Part of a small language model's weights.
Architecture: LayerNorm before each block, rotary positions, no biases in attention or MLP, untied embeddings, normalized queries and keys.
Training: a variant of Adam for these matrices, 4772 steps.
Each number is 200 + 40 x the weight over its row's rms, rounded and kept within 0 to 999. Layers, rows and columns count from 0. The size before them is the row's rms in percent of the matrix's.

# layer 11 MLP gate, 704x256, rms 0.0645, rows 616-652, columns 0-63
101,281,168,131,164,198,197,223,168,113,203,210,212,221,188,211,202,249,165,158,215,143,235,165,239,260,234,133,216,174,158,186,198,170,312,225,189,253,158,285,146,235,247,173,180,271,197,234,106,254,223,227,158,171,229,216,176,222,194,221,183,206,215,123,265
092,174,205,211,205,203,202,196,237,258,180,235,157,167,211,266,253,212,178,225,157,217,106,212,266,130,226,159,227,306,229,225,189,227,266,227,227,206,173,174,191,144,196,229,186,238,134,150,145,218,55,123,176,236,151,173,217,216,213,208,182,169,219,201,163
094,215,219,206,147,211,193,281,194,251,237,206,280,141,265,273,97,224,102,185,277,225,281,218,184,214,203,239,199,151,180,187,213,152,191,202,202,186,227,275,189,144,173,221,154,148,222,128,162,120,188,166,182,162,148,270,190,253,223,202,224,223,199,186,199
109,216,234,170,119,133,212,181,194,191,180,201,207,84,182,148,279,202,206,216,166,234,251,144,192,159,215,185,201,177,235,189,124,194,173,134,174,187,139,136,193,231,239,241,246,254,223,182,163,176,168,157,201,164,156,231,243,191,220,80,174,232,220,311,221
095,203,185,164,215,149,188,179,139,240,136,213,246,262,181,202,190,219,152,218,175,220,239,228,230,197,239,208,176,207,164,151,194,116,153,121,237,152,276,192,183,204,244,107,182,182,235,178,208,180,186,211,282,194,194,185,271,143,267,178,171,146,174,185,174
093,159,98,165,159,228,132,228,216,231,201,198,194,183,183,183,166,241,238,275,195,217,216,225,214,136,196,311,269,187,247,189,185,125,287,231,175,181,119,209,162,200,195,170,211,200,215,207,151,244,196,171,164,149,181,255,244,199,151,195,214,187,216,248,264
093,235,243,156,166,253,129,223,189,208,243,214,144,238,243,245,144,186,107,172,214,219,240,217,257,236,234,254,167,220,215,238,199,180,172,166,202,216,221,285,202,195,273,175,217,221,221,227,239,156,271,232,179,228,222,179,266,193,202,215,220,141,223,260,237
101,206,184,177,201,281,125,175,127,237,115,126,163,192,167,203,260,208,205,246,179,156,238,194,153,161,215,211,229,147,239,173,201,205,198,257,135,210,312,173,191,153,124,192,150,218,218,204,214,265,203,118,193,210,177,151,195,188,227,215,222,184,208,186,127
102,159,206,176,185,292,163,129,85,276,176,155,272,247,233,254,224,175,173,182,183,199,155,199,221,244,214,191,134,238,228,135,215,178,183,231,174,155,157,258,259,174,220,147,105,177,236,214,201,265,181,183,255,133,164,165,180,188,217,184,160,210,212,162,167
095,207,152,177,221,212,252,199,214,325,178,141,188,190,174,175,237,167,204,226,212,243,234,161,178,213,242,209,180,195,150,191,187,222,138,239,274,201,248,193,220,198,158,173,162,208,167,226,221,186,211,199,219,235,245,266,208,172,144,194,162,209,209,140,177
101,248,138,190,205,163,188,281,186,176,148,189,207,177,189,175,234,197,213,246,174,153,280,142,180,214,201,203,180,212,182,171,216,196,258,237,233,178,235,256,237,163,232,109,181,157,194,243,132,181,230,197,250,171,171,195,237,187,155,218,229,239,192,260,221
107,279,145,215,164,164,208,198,154,111,110,194,177,220,155,152,326,235,207,233,247,232,240,165,242,126,242,187,209,144,224,179,176,211,158,261,159,227,267,198,211,211,217,178,205,175,198,198,143,273,187,188,226,266,175,155,223,234,167,293,217,167,241,236,194
118,131,227,191,183,243,243,144,151,139,189,173,126,194,208,170,226,176,195,205,138,199,233,194,214,159,186,239,223,259,103,239,148,193,252,207,150,171,223,184,192,200,237,173,168,187,203,170,205,182,224,102,202,191,191,205,173,195,250,151,173,205,163,259,191
097,245,223,214,212,270,235,243,248,215,165,267,272,134,222,234,170,257,254,179,235,259,164,208,221,121,205,131,193,181,130,172,150,186,197,205,89,223,170,152,142,171,148,255,209,108,172,149,203,257,217,126,169,215,172,178,228,221,155,209,195,236,203,163,199
096,271,174,160,189,205,177,157,162,226,128,127,224,247,216,127,235,206,232,190,203,167,226,229,211,265,220,126,202,225,123,176,92,186,177,269,216,213,225,220,195,160,206,228,274,186,216,222,199,205,177,211,313,150,249,207,149,185,143,290,168,196,220,166,179
101,216,222,224,210,220,231,84,204,170,220,248,204,182,94,226,170,165,196,159,207,246,159,198,213,225,188,177,209,187,175,183,234,192,179,139,203,199,179,168,132,163,174,293,227,294,158,148,218,161,207,220,146,218,173,200,176,169,153,235,187,272,203,99,183
099,220,222,192,148,161,208,184,141,171,225,196,218,211,194,158,243,192,218,174,205,208,165,197,268,216,157,139,127,174,182,196,194,178,156,218,232,271,256,172,216,165,239,224,105,230,189,185,204,200,206,277,142,154,203,284,208,107,150,254,180,175,217,212,241
100,172,209,216,170,235,196,181,197,153,185,233,172,172,213,256,257,192,204,97,178,206,239,225,176,188,173,117,224,238,191,237,203,130,212,204,166,196,166,193,164,301,153,250,248,217,213,163,225,251,174,202,229,203,226,159,249,239,224,188,191,193,214,234,197
113,179,169,164,219,186,175,176,171,185,146,203,215,233,250,190,253,208,171,200,209,161,267,226,194,182,231,129,140,221,227,60,165,241,186,181,225,222,183,248,202,251,191,243,252,203,161,188,153,173,208,216,193,203,197,160,225,134,183,201,206,150,167,179,222
096,164,177,212,200,252,225,205,243,161,194,146,215,129,226,268,216,143,233,231,211,264,151,199,202,167,147,204,192,197,195,169,336,222,189,222,222,205,235,183,227,223,171,195,198,205,191,250,154,182,164,168,198,170,157,177,139,228,256,183,224,214,172,150,135
098,156,242,124,114,186,178,241,205,205,202,171,274,161,205,172,245,215,209,184,218,196,274,240,174,206,177,225,212,243,202,161,106,251,227,196,130,213,205,227,222,257,165,211,179,188,239,282,217,221,201,145,165,218,160,194,217,187,208,168,104,196,67,204,192
092,216,86,191,182,172,194,213,191,105,195,203,179,203,162,125,222,198,182,117,198,244,156,260,228,181,174,154,184,254,152,152,157,138,220,202,141,208,210,190,170,284,218,153,176,236,191,237,239,169,182,190,176,220,229,159,125,214,127,163,175,165,139,249,175
096,211,220,119,169,220,181,220,181,180,174,196,243,250,258,272,201,171,191,265,171,195,157,142,189,248,209,102,234,213,188,174,209,197,238,216,188,229,190,181,148,164,219,128,163,128,168,256,134,264,226,206,114,170,248,174,229,238,147,158,186,182,239,202,203
100,219,214,144,191,256,203,204,163,157,198,253,184,211,214,183,264,178,167,237,204,248,226,148,258,218,237,143,221,180,210,190,239,233,177,200,235,207,174,202,149,77,165,191,144,123,239,146,163,219,167,197,173,188,144,252,151,223,145,208,185,242,226,172,189
098,226,227,147,220,201,189,197,234,218,108,154,228,126,199,289,237,180,251,171,163,211,223,264,158,273,168,177,193,225,233,137,186,242,199,177,183,191,240,246,218,218,220,258,104,132,249,283,183,191,117,191,204,210,182,248,204,226,190,152,140,182,165,286,208
093,181,158,162,135,159,248,253,153,228,183,204,179,164,238,255,142,208,183,209,278,234,219,179,279,173,180,184,250,172,154,180,228,224,162,243,184,215,144,241,200,179,109,179,182,236,105,212,274,217,192,201,222,169,227,229,200,157,222,193,162,183,187,202,235
101,234,153,233,158,174,124,241,181,267,237,122,149,127,177,229,222,259,192,152,186,202,174,177,206,224,205,273,195,243,218,186,182,146,156,205,246,229,216,256,171,272,153,280,188,219,212,237,143,200,184,233,222,244,174,190,249,197,251,195,150,188,188,135,251
102,220,165,166,213,161,172,81,180,211,231,184,224,194,210,272,148,243,147,200,176,214,209,227,228,264,195,193,167,229,229,235,144,259,179,276,201,256,144,137,192,142,214,225,210,175,153,201,237,168,307,200,182,217,190,216,220,172,198,172,227,254,225,209,216
102,183,213,207,192,191,211,172,189,184,209,193,197,188,165,199,168,234,238,141,156,142,186,223,179,174,215,209,210,207,257,137,210,212,174,249,179,206,288,154,126,188,120,192,234,229,165,221,258,218,206,190,155,172,223,139,193,129,193,211,199,155,179,237,214
092,174,261,172,214,156,157,142,220,272,200,150,196,213,208,237,264,202,187,243,220,271,255,239,147,239,229,175,185,173,172,224,222,180,205,250,164,139,233,191,238,168,199,184,201,161,271,258,155,149,198,181,281,171,194,209,215,173,241,121,122,207,190,186,172
101,163,156,173,209,158,174,259,252,199,137,222,201,172,225,220,199,206,162,154,230,205,188,182,221,171,114,168,123,241,210,222,158,176,229,193,242,180,184,153,198,226,148,207,215,356,262,163,228,219,233,250,195,242,189,258,199,175,138,120,236,218,141,188,188
095,154,225,168,197,181,163,208,136,159,134,234,203,199,208,115,186,241,229,265,208,213,218,149,226,131,213,173,178,221,181,192,179,186,249,211,214,231,171,208,133,148,98,153,137,133,188,257,127,124,269,134,283,168,210,205,244,209,209,190,190,228,254,226,210
099,218,230,242,169,236,153,197,238,215,267,252,192,237,222,255,210,252,243,137,187,208,177,167,199,264,235,189,119,196,158,189,274,243,226,273,233,204,187,259,198,161,251,213,170,296,191,241,236,102,277,183,201,180,128,207,151,210,146,166,211,163,175,208,198
098,219,180,224,208,172,242,185,203,230,178,224,199,187,202,276,213,118,218,137,214,201,197,183,231,240,273,161,224,159,333,183,240,216,111,239,175,254,181,191,182,178,203,255,209,245,133,77,176,189,163,276,259,163,216,221,205,189,161,188,207,153,242,244,247
103,197,197,210,198,165,225,219,246,194,170,105,212,170,128,156,155,186,124,186,209,204,218,251,173,218,208,220,151,181,214,181,218,241,225,209,253,235,201,175,153,147,260,228,243,187,155,210,195,232,181,256,163,216,290,214,216,225,147,154,245,263,108,221,287
097,253,208,196,191,180,177,229,261,181,238,133,208,131,223,158,219,204,100,200,261,211,143,170,176,194,147,222,174,201,184,248,237,166,177,244,231,197,273,241,180,223,226,178,173,132,219,181,170,180,251,164,255,265,130,221,223,173,252,176,215,250,207,169,214
102,167,195,212,276,207,170,152,128,243,173,213,304,206,176,210,263,168,213,248,219,142,210,210,224,204,184,195,140,214,153,201,153,164,166,261,183,203,253,188,196,163,186,154,180,147,180,238,145,305,151,225,205,169,279,157,216,159,183,236,216,196,186,152,211
# layer 11 MLP up, 704x256, rms 0.0604, rows 616-651, columns 0-63
103,257,215,172,157,63,168,154,141,192,154,232,249,212,264,208,272,138,228,205,228,171,225,226,299,236,233,190,227,190,216,198,132,162,187,209,202,173,236,211,208,233,217,225,152,226,173,257,213,199,245,224,204,186,161,167,187,229,215,213,205,176,220,212,210
093,209,261,255,161,203,191,183,193,214,152,234,126,194,231,210,188,248,208,164,198,188,192,201,225,161,189,191,135,200,189,222,166,166,237,223,191,190,190,171,187,181,110,190,172,150,214,223,194,250,172,168,197,245,168,157,277,260,171,232,252,196,230,262,206
099,193,214,168,182,194,198,219,215,251,195,202,234,215,218,237,142,224,191,212,203,160,137,155,286,190,183,224,244,132,141,230,257,225,130,282,245,162,191,241,175,156,201,214,184,210,219,259,147,236,258,195,188,163,160,278,235,225,179,266,162,266,267,161,207
107,212,198,216,241,122,230,251,160,221,203,127,212,290,226,172,204,254,268,150,191,201,215,288,229,205,198,109,162,275,216,168,242,209,213,230,158,230,219,242,138,156,169,272,198,123,233,231,127,201,168,156,183,239,178,242,243,239,165,278,205,186,120,185,218
095,201,225,209,135,173,232,153,269,271,240,195,177,220,199,193,237,226,142,230,190,188,169,157,203,219,176,207,259,160,179,169,258,215,170,207,215,277,189,202,130,242,141,240,171,183,223,137,216,238,162,181,232,209,166,141,236,241,168,162,209,161,173,186,200
097,239,206,132,107,135,239,170,234,185,171,188,209,197,184,185,199,199,214,241,210,181,161,198,172,206,158,249,219,210,296,166,239,193,163,104,243,186,217,161,259,217,211,226,192,220,246,185,161,205,220,245,223,201,243,231,173,180,234,239,164,232,244,238,205
092,234,193,276,211,265,211,238,230,175,208,218,133,186,195,222,223,163,184,203,215,216,183,167,149,208,176,182,235,119,127,238,196,179,212,224,158,236,191,234,289,172,133,177,189,181,192,216,253,169,241,245,129,209,189,200,193,231,188,219,173,66,149,198,203
097,163,205,157,182,145,260,225,210,222,215,202,129,180,153,142,245,152,252,158,167,229,196,209,197,196,192,173,211,196,151,154,199,228,173,205,271,192,205,296,269,166,148,124,228,142,178,265,297,250,238,213,135,240,208,200,182,172,235,240,217,185,163,162,214
097,222,158,251,222,200,239,224,217,195,199,203,212,218,213,178,182,265,137,242,257,165,239,165,232,153,190,159,227,222,211,216,183,211,227,126,159,233,175,226,236,209,260,258,160,225,126,213,250,143,204,167,189,187,218,192,215,212,209,167,180,177,167,130,217
095,102,161,156,213,166,126,156,253,205,192,225,231,122,167,271,208,107,201,228,170,196,175,217,223,179,169,215,181,154,194,262,253,159,224,179,207,180,168,175,117,184,209,192,223,202,179,177,159,225,218,198,217,235,219,190,204,167,198,204,230,211,250,247,167
101,198,297,144,210,203,181,232,183,167,261,223,222,241,226,221,238,173,242,231,209,161,158,205,246,200,208,172,198,240,98,163,206,240,282,157,194,223,104,175,197,242,228,165,229,224,163,247,236,171,202,238,217,223,194,212,201,198,232,243,205,80,238,250,163
100,196,199,267,186,236,261,186,178,203,251,250,117,135,209,142,232,131,229,145,112,275,178,184,159,120,159,148,216,169,165,214,183,162,269,151,191,186,242,182,199,191,255,308,221,225,148,175,244,179,211,221,138,191,202,269,120,125,209,174,131,265,288,187,167
109,246,222,191,136,192,210,155,112,173,157,186,183,217,195,256,304,130,177,119,153,203,193,255,240,179,171,139,194,228,169,183,149,184,270,198,182,135,149,197,166,161,205,156,167,213,227,234,274,186,250,300,207,171,210,196,221,170,216,250,248,215,147,198,231
099,232,161,202,100,228,178,186,210,183,231,198,176,166,168,189,200,223,149,222,238,284,193,152,168,145,224,193,182,241,155,162,223,174,170,177,253,206,150,221,184,227,194,179,260,224,233,240,270,202,123,197,246,193,159,222,171,195,118,211,172,267,235,208,255
097,228,216,218,160,257,95,181,136,229,258,190,213,156,238,209,157,189,134,278,206,166,183,184,167,208,156,241,227,234,194,163,264,252,204,259,135,205,188,178,222,198,150,200,230,109,205,148,181,222,178,221,207,187,215,189,164,223,137,219,246,269,229,147,165
102,216,236,217,151,169,237,225,247,186,258,222,186,145,196,203,206,149,218,140,185,229,194,187,237,209,224,192,176,209,274,229,174,207,212,199,204,241,177,237,174,71,176,184,215,225,185,172,201,130,100,175,136,204,110,208,126,217,195,155,161,182,156,202,211
098,194,220,227,241,236,244,208,186,168,244,174,159,175,167,208,153,193,174,83,275,216,175,273,249,162,137,167,174,205,192,205,222,200,152,202,177,238,182,245,183,184,166,256,176,213,125,169,139,246,209,223,166,225,199,236,203,164,198,224,193,199,206,202,211
101,180,214,251,240,126,207,149,262,260,209,194,177,194,199,274,232,153,245,206,255,264,179,246,186,183,260,251,198,216,220,162,195,249,129,185,171,157,241,123,150,185,205,257,216,145,263,219,213,231,262,255,205,243,153,207,126,195,174,209,160,217,232,161,118
101,169,200,220,112,212,258,173,201,201,158,171,194,238,234,229,152,213,242,277,234,176,205,289,258,217,193,195,165,171,218,221,186,217,131,132,206,221,202,207,200,153,255,177,189,157,173,283,260,219,239,244,164,233,284,162,217,99,221,106,233,200,136,216,181
095,163,211,174,214,200,175,178,183,243,181,211,174,253,274,165,244,251,233,198,235,159,262,235,141,191,246,220,179,205,205,176,176,131,203,199,223,217,190,184,254,237,93,271,194,169,154,223,177,164,190,175,233,219,218,209,178,147,187,229,289,201,251,196,209
099,239,220,181,136,160,173,240,129,189,249,173,177,217,269,146,149,250,246,247,145,174,151,136,184,161,181,214,161,274,207,156,168,268,219,266,228,148,241,243,254,245,175,210,128,180,129,166,240,250,239,213,173,205,128,162,156,196,174,215,178,162,170,178,238
095,178,256,155,199,176,222,202,150,125,164,132,193,201,102,172,253,151,222,267,257,131,274,221,207,219,211,165,193,222,203,247,198,145,201,218,185,227,214,171,198,167,205,265,165,168,179,201,218,166,175,230,181,167,143,229,182,272,210,211,273,212,225,144,169
098,281,252,182,140,248,188,195,184,221,209,203,200,204,185,191,188,236,120,170,289,224,187,191,203,240,228,240,211,201,235,243,118,199,157,203,202,232,198,214,276,198,164,195,203,222,213,226,189,180,218,228,177,160,103,198,222,318,204,176,154,223,147,172,266
102,265,206,186,164,145,179,151,183,224,212,151,193,225,184,186,168,203,131,239,221,139,158,170,215,224,203,215,166,208,189,223,171,132,194,157,173,197,233,244,246,236,233,249,152,138,148,201,219,294,176,241,176,196,211,180,207,216,201,181,175,123,215,198,172
106,239,181,206,137,137,211,226,237,198,208,218,192,169,199,145,138,205,243,245,233,238,171,176,160,177,222,179,265,237,190,214,157,258,214,273,196,133,140,240,284,206,237,209,156,324,245,213,153,253,115,216,223,224,208,264,162,250,237,194,182,161,184,204,201
098,164,167,155,264,195,148,269,290,229,243,185,266,210,197,246,163,94,194,187,153,192,247,202,227,208,196,214,186,242,217,158,278,240,174,179,203,150,222,200,245,183,148,220,202,205,256,263,191,203,156,201,218,180,173,190,147,141,183,201,256,152,169,213,161
096,205,225,247,209,130,190,205,178,220,150,167,160,190,236,253,177,176,178,250,200,202,231,205,266,258,122,201,206,267,121,172,237,243,139,205,300,181,212,169,160,205,170,185,159,152,173,197,163,142,188,189,248,266,251,170,197,151,196,136,141,218,198,235,162
095,280,264,162,140,197,186,178,220,216,194,216,247,162,213,188,240,186,201,182,254,155,300,227,181,225,218,194,260,179,200,216,215,239,180,165,188,224,266,199,224,216,207,145,197,140,241,203,223,219,199,193,158,231,150,197,219,268,254,148,236,161,266,271,170
103,213,254,194,192,212,212,183,229,193,135,200,180,227,170,207,129,145,211,185,205,205,165,276,190,118,182,204,212,194,110,225,195,177,190,166,212,124,204,203,206,213,190,232,190,182,171,193,278,247,205,207,158,167,242,204,272,274,205,165,244,242,177,198,189
096,173,206,241,211,136,133,123,218,244,195,146,254,160,256,212,209,165,182,207,173,147,164,246,172,163,239,188,247,182,188,280,237,175,155,224,241,209,191,215,185,260,126,219,205,185,275,191,218,250,196,220,176,165,240,225,232,130,173,181,120,194,290,251,177
105,230,174,209,197,189,204,118,151,226,123,156,206,171,151,202,202,203,243,156,236,229,221,226,229,174,202,182,206,206,157,233,176,241,158,183,127,239,252,191,256,123,197,204,234,169,233,228,278,198,305,264,277,228,207,113,236,192,264,218,130,165,240,138,246
094,220,259,183,252,177,161,144,208,144,227,270,210,264,174,178,180,242,175,257,243,216,219,223,187,180,167,165,177,221,207,168,177,198,235,193,173,197,162,226,183,192,151,205,190,127,187,241,197,143,170,240,193,190,202,194,239,259,289,176,200,140,253,194,160
101,196,178,177,239,243,159,233,186,216,273,215,205,232,277,210,167,160,203,165,185,213,249,192,248,192,171,126,176,202,205,179,168,157,187,195,278,205,216,242,235,172,194,188,164,154,221,194,164,156,304,253,176,258,190,230,188,157,124,228,302,191,143,158,195
097,244,197,230,242,164,151,183,165,272,214,206,178,242,202,159,206,171,137,242,262,214,173,279,224,181,200,175,208,225,211,177,151,189,229,129,222,219,216,261,201,187,151,202,172,215,297,162,250,187,234,166,227,158,159,196,160,227,163,256,212,243,201,217,247
103,241,141,261,142,229,205,142,185,253,214,175,147,175,249,223,218,284,144,252,141,225,178,244,207,181,260,182,212,199,252,183,233,242,190,227,218,146,194,174,362,138,166,164,194,218,190,177,248,177,201,216,177,217,180,148,221,200,181,209,191,242,236,242,223
099,209,274,285,221,157,262,281,128,165,139,207,164,227,238,207,169,277,149,211,153,195,199,282,210,258,197,191,203,164,128,177,174,154,181,259,179,198,280,197,233,193,213,220,145,205,253,193,226,153,234,192,253,161,218,200,213,145,220,178,250,143,241,227,256
# layer 11 MLP down (transposed), 704x256, rms 0.0541, rows 616-651, columns 0-63
099,132,270,230,205,221,165,221,202,231,222,167,180,253,175,165,169,144,197,256,181,220,148,205,220,183,186,225,204,209,162,151,203,166,138,205,128,149,208,136,204,229,203,242,178,206,251,260,248,183,239,216,236,249,214,194,261,229,210,220,225,247,233,167,228
085,244,196,234,120,238,281,208,228,183,195,166,174,267,243,231,179,110,199,182,191,220,151,157,235,157,195,173,232,240,172,154,148,208,150,291,198,224,224,161,145,184,173,196,169,198,164,228,234,134,216,215,141,159,171,207,183,200,266,161,146,219,231,136,131
099,218,159,144,228,234,177,187,166,170,98,175,192,141,199,181,163,205,299,199,207,223,251,227,248,208,233,128,183,266,189,160,147,200,237,158,130,167,229,149,228,193,203,210,236,177,196,182,108,186,216,196,214,229,265,203,157,201,220,204,175,141,272,227,177
108,185,196,213,287,177,269,243,213,245,216,194,160,205,250,236,153,160,193,226,272,167,204,171,192,150,190,205,200,116,134,197,199,253,163,315,230,179,211,197,194,220,182,191,168,174,168,188,146,231,167,243,234,223,232,209,232,204,239,233,197,163,210,234,175
093,213,217,107,204,199,230,197,269,161,178,272,256,211,169,247,155,207,249,205,207,248,166,174,162,238,175,178,196,203,181,210,279,275,192,227,160,212,207,254,268,126,207,237,127,256,187,240,161,191,185,203,175,137,208,230,191,189,146,204,192,214,254,184,256
100,188,236,159,197,241,191,242,138,214,194,200,155,270,256,175,194,244,255,164,178,163,283,219,181,133,170,215,201,244,222,144,190,181,210,250,207,166,220,191,251,162,207,193,168,268,256,179,202,260,201,236,221,157,192,243,218,95,250,204,266,244,212,134,188
097,213,193,239,197,190,251,238,218,213,159,211,214,248,211,188,253,194,213,212,186,253,211,167,117,190,213,176,204,162,315,231,170,202,201,210,173,242,237,132,274,167,173,198,227,248,226,212,231,167,240,187,200,186,170,184,222,175,177,174,163,186,274,233,201
101,195,171,223,190,152,166,202,185,183,139,192,169,224,186,187,230,218,271,248,197,199,238,125,159,236,190,187,219,155,134,181,85,166,240,215,203,189,242,200,260,155,198,102,227,157,242,180,155,158,243,194,230,225,215,196,248,174,165,223,204,219,219,256,158
101,156,220,216,114,229,207,232,156,175,236,221,175,200,178,206,174,181,244,135,148,199,138,189,264,175,166,192,189,173,130,219,214,222,233,233,159,160,193,228,214,161,248,185,93,212,193,196,195,208,133,201,184,186,226,218,215,252,269,209,190,147,183,182,121
098,172,198,167,189,202,240,249,227,256,186,207,233,151,220,213,195,147,218,222,222,198,206,175,224,233,207,114,292,191,224,178,157,161,233,121,181,156,138,221,175,136,202,206,208,212,230,195,168,138,181,194,168,228,100,262,178,201,152,188,212,308,208,218,128
103,204,193,155,207,171,171,163,224,126,135,231,142,185,246,251,204,170,197,209,195,237,172,267,229,172,164,193,164,240,190,187,190,208,166,202,191,160,138,163,186,196,202,237,238,270,189,197,250,116,209,253,205,196,289,260,271,282,216,145,190,158,179,319,230
103,241,195,217,156,164,228,175,208,158,226,203,207,261,190,256,181,196,193,230,241,128,213,197,226,228,235,176,232,235,244,217,203,268,133,251,133,260,206,189,165,145,166,123,200,148,230,227,181,219,224,195,291,255,228,180,282,213,309,146,188,166,198,151,199
096,238,195,159,185,176,225,186,231,204,163,177,187,264,223,247,153,148,231,126,181,127,195,177,219,258,192,189,281,222,246,230,186,195,179,292,120,181,187,167,183,223,223,251,229,233,189,251,173,273,209,231,193,197,168,227,205,229,230,176,244,178,176,218,153
099,166,172,161,200,202,243,207,167,160,139,220,205,240,199,247,104,174,182,185,199,211,213,197,241,227,201,174,193,169,220,181,178,161,207,243,247,176,229,254,249,201,234,204,210,118,149,245,167,154,245,252,195,241,265,145,221,259,274,154,138,204,199,240,239
100,141,244,196,176,227,163,157,202,163,195,241,163,211,184,211,181,286,132,257,269,158,210,201,204,177,176,151,256,246,201,199,224,174,221,219,234,164,251,136,150,154,228,163,205,231,251,112,210,250,182,159,135,150,176,149,149,230,214,184,268,219,263,211,158
102,152,172,114,207,182,236,186,196,233,162,181,136,219,175,195,221,175,247,250,245,239,229,211,233,178,171,230,180,247,258,267,172,179,185,174,231,225,193,195,244,161,208,210,207,166,233,216,117,175,215,194,238,219,252,223,215,196,215,190,214,149,178,201,196
090,211,249,165,265,125,224,197,175,178,235,206,143,237,254,213,135,253,212,258,235,208,181,202,139,141,164,206,251,161,197,238,252,175,197,184,174,160,180,189,230,217,156,155,221,185,188,187,143,201,211,229,247,238,180,111,229,244,176,210,254,202,191,192,121
101,184,173,126,256,194,179,175,182,187,156,175,274,137,145,179,171,225,199,232,205,210,173,240,98,214,209,236,261,228,153,283,190,205,143,201,201,278,167,261,244,166,163,158,237,177,219,181,180,199,218,236,153,171,260,258,199,204,218,162,239,143,165,243,259
109,204,175,211,173,202,162,236,149,260,204,137,232,258,168,128,158,219,235,207,200,214,204,205,212,173,264,169,216,200,220,219,148,241,87,216,218,229,178,256,147,192,243,190,176,224,153,277,217,215,216,208,164,182,236,210,270,180,165,186,184,146,200,189,229
102,171,164,220,219,209,130,273,186,168,218,181,148,178,215,174,177,219,154,220,156,279,225,270,199,229,230,218,188,240,213,182,235,225,210,241,114,299,167,232,246,179,179,258,159,225,173,236,222,188,320,165,110,183,177,224,238,169,185,203,222,169,248,203,193
103,162,187,113,196,143,170,270,253,172,183,186,218,189,179,235,227,170,131,183,214,182,217,179,212,164,201,154,183,202,101,164,135,181,222,234,220,185,240,188,211,277,222,204,174,182,183,226,225,199,190,229,228,240,215,276,160,222,168,196,108,202,196,206,231
100,178,225,200,132,156,209,163,230,242,144,175,200,260,157,185,189,180,283,272,197,150,179,151,179,211,204,147,224,198,155,260,205,219,325,296,269,147,213,168,205,142,147,227,300,135,243,220,149,203,232,226,194,155,193,213,218,194,194,181,136,248,217,187,193
097,249,115,223,236,223,219,208,182,211,189,205,233,171,174,155,234,162,191,247,183,208,194,227,232,202,232,172,170,191,225,225,210,141,207,211,219,134,233,184,173,199,182,217,157,202,188,231,162,271,187,219,269,147,242,176,203,222,221,178,122,143,173,191,197
106,223,96,143,222,208,233,219,187,247,244,166,156,187,228,145,236,197,190,146,200,139,163,162,205,174,192,268,183,191,218,241,227,241,261,129,211,218,193,240,219,174,208,180,257,158,197,152,219,221,148,193,177,182,177,199,187,224,205,193,196,164,214,189,164
103,153,233,237,213,165,225,230,200,208,231,130,231,159,207,149,170,259,183,176,226,96,138,192,129,221,209,148,232,208,250,206,133,210,230,226,245,151,172,186,205,245,160,186,207,250,192,223,172,124,187,196,196,240,221,246,107,254,193,166,175,100,178,214,211
097,193,158,215,222,227,224,219,152,164,197,201,264,159,230,265,246,169,207,204,205,193,220,234,181,168,226,209,197,227,234,208,139,184,88,209,210,226,182,245,205,227,157,237,131,243,230,203,231,144,191,178,112,180,234,166,185,226,218,247,116,237,162,178,198
097,169,126,182,260,171,198,173,117,241,139,151,174,173,192,282,156,215,194,209,144,239,250,206,222,212,162,145,210,154,119,202,242,164,197,227,249,217,209,144,185,275,151,171,173,208,184,179,190,171,206,234,233,202,224,208,243,221,162,186,161,130,205,259,128
102,237,234,151,209,172,261,222,140,232,209,162,221,235,184,186,219,176,197,155,239,195,220,218,170,205,234,212,225,171,235,198,195,235,209,155,307,168,179,214,228,217,178,150,191,240,162,152,199,209,237,292,210,221,164,224,231,150,210,225,284,148,216,216,212
105,205,148,178,184,205,161,232,221,212,141,187,134,207,188,157,182,187,226,218,194,142,222,190,188,186,206,141,159,248,161,320,223,225,220,199,169,161,148,211,232,141,241,218,154,215,70,185,187,192,271,243,213,170,171,159,287,291,272,156,276,259,195,181,170
092,253,186,186,224,262,253,190,173,192,185,196,163,268,160,215,240,263,228,158,243,142,213,150,173,227,162,156,195,245,271,214,200,169,231,221,228,180,173,192,214,194,271,267,192,205,221,226,168,188,247,247,173,219,200,196,153,203,298,209,296,256,113,180,228
102,189,206,182,226,140,200,197,185,184,177,189,228,170,207,184,206,216,235,217,245,180,180,210,189,198,151,235,204,224,218,183,256,228,183,169,123,226,211,206,206,136,194,205,220,188,201,261,144,255,202,238,253,184,142,186,235,216,185,207,249,171,226,187,251
094,189,191,175,184,169,244,156,161,161,211,255,206,212,268,147,216,171,194,196,249,250,260,213,258,260,150,184,167,180,178,244,156,195,176,192,213,203,118,234,238,182,183,241,254,236,124,199,151,197,205,262,192,232,236,190,217,215,254,164,223,193,254,152,184
102,182,136,169,263,142,152,198,198,181,242,203,215,214,207,226,225,195,189,173,166,233,259,251,198,213,172,228,188,189,289,220,217,220,204,117,226,195,200,222,213,132,215,234,158,200,172,228,207,190,221,227,163,185,253,255,219,189,220,257,117,270,195,231,262
097,190,255,163,209,227,222,242,263,165,209,237,172,155,130,179,203,219,235,165,214,192,170,159,241,207,253,222,143,163,217,211,181,204,149,183,162,212,198,210,166,198,230,186,198,234,155,169,202,247,174,218,152,207,199,209,256,185,197,125,152,185,170,166,91
094,268,243,256,212,189,201,112,259,275,171,164,228,217,220,233,185,204,209,232,163,235,217,163,127,165,208,171,132,171,171,197,240,171,179,276,232,145,159,191,223,201,247,251,202,228,137,213,214,214,142,267,230,256,269,103,233,224,108,166,146,220,217,163,246
093,194,213,262,206,182,211,247,185,180,215,181,145,221,190,207,250,228,167,172,132,201,111,227,226,194,176,231,260,130,177,174,212,184,175,273,124,218,272,233,214,243,180,212,233,210,235,185,249,163,223,165,196,135,118,227,227,210,133,245,305,208,238,170,273